config.toml
init = "trunc"
lr_mult_o = 1.5
batch_tokens = [32768, 65536, 131072]
steps = 10498
Each number is 500 + 40 x the weight over its row's rms, rounded and kept within 0 to 999. Layers, rows and columns count from 0. Numbers have three digits each. The size before them is the row's rms in percent of the matrix's.

# k: layer 2 attention key, 640x640, rms 0.0864, rows 120-127, columns 80-119
# q: layer 2 attention query, 640x640, rms 0.0892, rows 121-127, columns 80-119
# v: layer 2 attention value, 640x640, rms 0.0865, rows 0-62, columns 80-119
# o: layer 2 attention output (transposed), 640x640, rms 0.255, rows 0-61, columns 80-119
k120 104:453525535523498586510534480511649487472492501498595480463505515492447520442484513499493470481521449509516489476539488465
q121 108:454516532504501555465545598475507495454494521523452487494532493482481562441562467490525480545514506474484571616563500456
k121 106:467460525561504477525507473465532471505469419492489531507518429448552484509514491494442491568443496429550451500459481543
q122 107:461502551519553553478508541545513524539472503470482501462478479515488484469501527489545509497522590484504441510549506524
k122 100:546442387516480426510509461550484612492441512529499481560519484471520521479512550551513503530423542474494517496507501493
q123 108:481495504496500522481505471517530501491569404456551524500461492474468467504488569546523557428493564559529472511506522494
k123 110:427572478487531565536446484549484494532451527492482509457467478528502572522483453488527519454462591514551500502521500459
q124 104:487565538546481470494548480549463561474543514524515444502541548474564512456479494464482493530503561437503516501564547462
k124 100:489470562512404457472500449531516480513503516414464520545525469460433517410494525477449521465514515450514550485518385473
q125 106:511486547594538468552580498492532517562382451526483541449503493530583475431458475531505553492539528468503515488500466541
k125 104:482487458464542491461526548588454494496492525486469483531548516527483489480460455510525420489522425473475553483488523535
q126 103:551484478512569507485512534519562434505449460466528517541514550398513497519582495565548515590508488551464484517465432441
k126 099:488505425526501504494489553450567544599568544538533484435464495539480510451502492497564519456448493467479500532518476482
q127 104:486481507459451485536555492532541531503549506478505580464501509513453415579504491561547540504562492532528443524457422476
k127 104:464566475457595504495394498542547469546526521426560535524472531474532500404492443510463531481508516481454529510502597428
v0 099:506499489512489513530486532563473469442536526503516516430465481531531450526526455426561473482528490512523456495485508470
o0 097:467548495549493452475465480539469465523516505546503389526438563542500593541446499548474483462485445550460532514462493392
v1 104:545526476415534538502466539541418458508542466541492528496534499555515519524503453441546571488554531522546585501470492494
o1 103:560605446517570422487527567448492556464506565492538486566554551504547592493502481471532508489450433461565475478538460587
v2 103:456508456529510520457453506510448526494343555475465524468447540501475543501453447467487475485542440540636490522478488547
o2 102:462540407509482431521519506452442552492492535516515527525545452498519477488478548446522561536434510462466462535497532559
v3 098:455490474438521454515548529504508514466487503556500464558504478477470522520473474565497437497521529514513441482455487485
o3 100:458386497560443463472441514435482503543558517475464445481583502534604451486474548525470458558446482519516531486481538544
v4 104:434476485538516502555549585491481480518546491552555535568526447516510516421530507580486517472471525449490494524477478459
o4 105:472527491532429474505513487506468478547473435438471414486539491444521552509503553460464518451550450562446510436461505525
v5 097:461480525472536493442556572525504519528498570451450486531521519533435441497478559428539482519508497476469492480497514455
o5 099:551449504520445516528497514586551534489537443552460519593462513493542488473440536484479567450547592482570528561519510572
v6 102:517413428601457479436460467408430455553486494489453522507522515452424539483493503545536452588464554501484477498546459537
o6 099:497514470420517588501518508535578543540533461492557416506460491505539503547546550544501563568503472474487482528436480464
v7 104:533445473520439523461478534428527458503514434493509520439495531436520497463451510506448470543472516447495479509517566574
o7 104:504536467438496517499434419508439512533472425479488491439497481564505487540563462506468525475504379493485494537486530462
v8 105:453503624495537493425481471503534465486578488485580528494479595577511509544418490436460575510513549502520465438439526515
o8 102:534494526515531585564500485528378542520456439525477550502527481514446523568511460575485503482460438508526472473445520500
v9 103:507524464515479474483525509481519502511479438484464415443525491471490439458482502587512450503589487551530465478508466483
o9 103:515468562483562525546497477482420502484482471451444473487517500506519430554506553481474550593531540492527527473530443456
v10 102:501479486520469502495479476476495468508448557504535463520486546493481515467508453484492560570478460468464475507525495503
o10 099:472527492431505445500557419553492532435507522493457484356582506444570400526454529457450451578538467521532511501515482561
v11 100:491445539420491465486468482495523445547502515517432489465503524478574533516455504510486491500539541480513489580497464532
o11 100:561503479557541476528480522481579497444454573536527431516586531453448516546518488532532443563527453542500456550504474515
v12 098:521525460479500403469441428570573512473484444497476534539502453518520482449507448481405393499515552481467552578454460569
o12 099:439468490502532551525473475473562457601448499599548518559563542509498523533515465530511510547485463504503552527486474453
v13 098:512501491545523512504483476447512527546506512462461500499490522466416547494456511489494527485556523468504501434472443498
o13 098:496546522534475476530537540492510441466475547526502518428536499498509499484495425474498518445510480510598501531496500511
v14 096:485483409526546514453482492526513543505477439578498571540448539464533510568453557468518505487485469470473574553504550409
o14 093:545524460524496503519504495497447501474479527498512492469489491522511438487483470534549454468451552557513491456456468545
v15 099:503494548440538455464517509558486541502497452498501535528497569434467490452559480589553561473500415559486522575599488489
o15 098:506508402525590483518491528552466563530486464459493507475494413522467469523509496523487430535507510496477465460488507467
v16 097:387445489486428518504578488502475526511415579493438508434459496482507596504507441499385474516501468550450524532540512463
o16 095:586509501511451527544520495482543541514421482542552518463534560511500467536477497451457487419505500437517514453483487474
v17 104:510556491492538420408544475427472481562517525470540462562492440478506545486483528528505515543437466573507476434479515565
o17 103:537563532566467508542480524561551493533470480555433500476490461548441513542486463427548381483505508547506576504519442506
v18 102:455489490447549545491516526600497462444561547540496467499483478529525537485493470494508470471501538552489515468564448476
o18 099:522556423517510477536504489529596515488509483587538550516526493530509449559395446505512531492499553406528450471472562521
v19 101:500575447545561531454562488471461529483463466490542454550489549478468459522570513529557523520502480468555504485435451580
o19 101:498406491538452500490555490536495519525495576445467531493538537521505544483510488481525488582531545447487541591581512549
v20 098:593601491488486491543484488503460459419463456487524451517456551529510495478487567531468512478488476504535494529455478570
o20 099:447510464561485520472515483519452523556608467463533476460511496495437508498580487475494441582500503511522575544479436557
v21 099:497539406482612487475530459468491478538502463585576494485632467460538444459454456460579435553448454501461512496526570517
o21 101:520498490525455418380462565597457564485501494478623469472533505524507534500534510521515472513488522549483476482540443420
v22 097:497461532460437508531499520444572565527543493487473502468448522519450520452604452453519468520549505525482443486497559481
o22 094:503495518486537468547451529559478514520541517509493490485454514486487510552454493478568589511481502464499453484513532508
v23 106:516475466506460508457518516525492438514539536504494566590521462454495436513470506476510492501527516487543558555455501424
o23 103:551543543516548472493468515504524513444417524477386471527511517473469548481518489538519576498464564538457497472542503508
v24 105:485538525563559510484477524502538479518525448461469488524545440507500490477432500457504554528468514553527512465488481510
o24 105:546502523509464478561467523504477401582545431525453552431472465511524508487533443477511469441491469507485557569461460436
v25 100:571484517444519505473470553544507499467459505512516538565526573440576471560534497443419547566558561535483470474430492521
o25 101:518523493538510491499407474528519439514559455525409440440445456492516509504504478528526453525473468481500516435528485427
v26 099:465520473413464480523515473490467475471487491470501549543467447435432463541533489542532464522489471553558506498462465490
o26 098:518452512539507516484509503495571478502466498504480586439483475501539539495526528438515471467487549501509545516546549515
v27 104:500505557520521530526530429453516510466536511470501493488509522451467473504495540466538505506544558477507506520489434479
o27 102:487467452559509501539520506595446508480499522506420518568546399528504510521516428536669522515441524477511531532514486485
v28 103:561497540445506459464531501505497547464531532465587501467518461494498510516461508468607542508510533504547490480546530465
o28 105:465487456528523509542523473437488506521504502440434494488430559501518484560434495579491473422548394467448550547583460498
v29 102:555412579496473513495513511526525505444443568497502515543579561468552481499519478480456500506493586531493494456515528512
o29 100:473529506449589440568525510458487456499465566499556447461494495526500515531453539555509518538539484457478533483531532523
v30 101:535513499493516526575529511530468449511542549460481546458487538469488588530508503439510581437463577472504483558554513530
o30 099:487528569491577531451506445532484559468593501516438553468572460574417521522471482564533529472540455452507465556516475427
v31 103:435473484487474446485513454514534475475475513511477534528450450499540500537491454519511524490498513554617495471536468514
o31 100:517509535456523543554547537491532505502535505453555494520476475472488500463437514490555467492504456548472598456534527495
v32 097:557554486464482440475515533510491486480472474440543548517612527510530463535571431489417382554492542495526507507469487501
o32 093:439537503509464520479453460420517442530468616485470525406492557478532494464483543504526562517540472498476552538521497434
v33 099:515480526513490501524548535443420505436473455487389524529450492491461499472411519556463481455427496468506433480560475519
o33 099:482502513539522512528442493445441508509423477499575466519579526439502494509588506487486490516490480542501542469501441523
v34 098:522518458519484495443549506441488493487571461493454451513480543475497496426528425506472516516531512467483443481548456520
o34 097:507518506511508550496540466556516543504442476556486574432476410486527498466540475497498415535542506548488543526431519454
v35 109:469517502482483499550485487409496532481496489521467482493459496532476519471563490559429489495554513455469500532442451563
o35 110:523476479513491584474506505515458509527482421475486470506525538520443528482544460458553476593432551569494561434530499448
v36 106:545590470461522445471508413485538482501445503566523485558453547532515468470498507472484532554498490462501391490512485505
o36 106:462490526484562447515465565489488533558540454550504491549520444490507474487426516525558431540526405559497548462487520494
v37 102:446448520552497450491473535481463509400535468502551561506427480471458562521529510580483547448426491545490470548526495581
o37 102:557551522500517478485504508516559487462487402482498490525481516477533494534511527505478525464514452537496501455415512491
v38 103:587503538494494546449532484468436537475521537510577572522454396528531555518530535416479497438485458542529492513499463507
o38 104:464484503503482471596551526463535455544461464442517487466487536489461508539525487513438473570564565457535487451530518553
v39 098:567487496518494598470521529523454558535522451430569492560491483482497488509499439531468456579435425562504532483496409475
o39 094:515550499470417549468467454471475489530506456431567420472436478518522483550537518466527624476483435464493444471503512582
v40 099:502502392502446422484488553561475523503540510560428536520542436460624558490509470461487474528445468525538485437528496554
o40 096:521534462525473536574505472499432498518473525503529449439534432490514515483506479477538496515497517539527549476544399461
v41 100:519538450529485554545490494473509586488475427509475481511546508541478494484525504527596586485535506427469510500494529514
o41 096:443472455512494525496559481564475497536449472520511584478549550537512480532572457439493441550556527548505507570476488493
v42 105:506546535512485476514458447509479537417456432445517546446537506543562488545489530497511605442450521370490499541390455494
o42 104:506492500451507504479481490448519504500514535542527488466562568420497562507416446554468491521457509534498393486515498524
v43 103:408487449476530460542532494446496427513454514491570564482380492502529492560495534550494455507477470424469525581476533498
o43 102:520455492568498454482499548572522553504524563458421514524533581474496465423496437515535493548517524540537511523542453528
v44 102:503496496462560481425511499581594517495530461555517577590481460477603595547530547496466486456448540452528484465458544495
o44 100:555559497482527516542453541460446499519467495484584479551476526588471503443484460542505548516410523494472543431515486468
v45 098:450480493548498512516467469473412454558479449484439477435512552480499529540572516532509494565541559516530484567424545515
o45 097:454540580483470570519527471438397488366492531463575522418489469540517591477464498524494500518588573395488501536498458528
v46 104:537481519521498515560476453461445561542511487476457524479533556529520480513481492500440476518484550551509497510480531541
o46 104:471514488501443494488441514524484548507529444441532516435435480532537508511488488497551541521541503464433486479522520512
v47 101:504471412484491480538512478533508469434514542513453465553501534542451490549514520484537472446559514611501439516531515476
o47 099:521450523526517431490514516548534497500536507508485501536427588475515509485509534541563525520539537493447592481480416535
v48 101:578526523601545515518545484543544509522429505417528610500497489540490446469549472497468463541430414493513561506553571546
o48 099:504545492491525435505529525454554426502521504521515459487535454533509564456560512548476509475499520480443527472539537504
v49 101:563478497516478508502446481491530524482484517478569552501564449463438460514401500473493481537506552508488485585497553518
o49 098:478466480533408488564533553448462534497461492534466511502486497487490565522499508482480547451590466491497536496496524534
v50 100:484534491564494495449522525489537518431525538451449523520489489433514518486492472562518505532460482543495520496497451440
o50 101:511474525490575544543428419483486553447543469530527495404493488482570504506519523481410531506486479622511536436527559509
v51 098:530537416533469424455469490479482503471452496489475551482447485501409490529524444566448469520519523461418539542454449505
o51 096:444540485456503508496548420540483516454448468532495523441595476441488500459564602552482511479438473541496476577459481479
v52 098:547453502482460510459448565487538466577475529493500524541500486508546477525496438520467485495520488561529517578458523478
o52 096:610487506509530503483493529522484474465512508550459450433524519503522517452448449492462509469435501528561518516519543476
v53 105:485566487464470526536500506552526468540548463498435577534514519502476469490503522472499523482546501492496462611486511502
o53 106:502470512519466447459476480506558502450547496533511478541515529513492545468485503441468497499531508602538575489514439463
v54 101:507555572505496552480519490574440550533445506552514482495485500501561463561540448499496519538548514473595507497516546413
o54 101:503522445496535474525524493482527408510485552476525537523523488500465490458455462511490500446445479503428499492514483434
v55 102:470465449535501575453492502480461463495461506408515461502528513536553546515541509524490592502518411540597527488447561514
o55 103:575494527420457476602505495455500446428436517476467453507472467583487533526467537476536493577577572529483550475492477494
v56 101:471463505527483493486559519474437464529581518449460465471495511521499522564455493542518473471488521511554418534515420492
o56 101:574498474487492483538509532530480520513434517519459434558589458477499489481519513473482530555481506501501491524481479558
v57 094:445470537566451489477557507519468525493541446520473473544498510485617474516572482480513593417458453474478530490484525488
o57 095:484520494529527475532428457501450516504433494478480501503573521516478470457506538433455493442508529528518537515462504523
v58 100:538492494458572473475498555427478543493479392483486538458522523460548475542523552507506482448553467576540572456513544516
o58 102:526527520533526505588535493504463514445517532533583563556474455557444471497549435478477547479521535432450403483474469490
v59 099:501488471523515494513511430455476470503541452525532421562420533476500592486455552463486553493586522483550526601520475518
o59 099:502483458542563523460511533490522523453508489497514569532491423536462457520531504491539435484505556464466573462493519505
v60 100:539489497513508481502519514518460497469491504591543558522491519419539532465538514527455516526540444499495438519554482477
o60 098:514503513529567569494445513520513562599521440422445495506540526565504452501521519508526516460575501533456488507482488508
v61 103:525457520433534518507446445464545507515504494457537505511577480510563518439513484550488535521534498531575479489520513537
o61 106:445526457549501480513491502570459489531498512488486479469534557499444543493490490474485478427565493468475438514501489479
v62 104:493532505474519529514488536487541528520476494474428466476465513527441436594475463467518454493514461459453484458578505467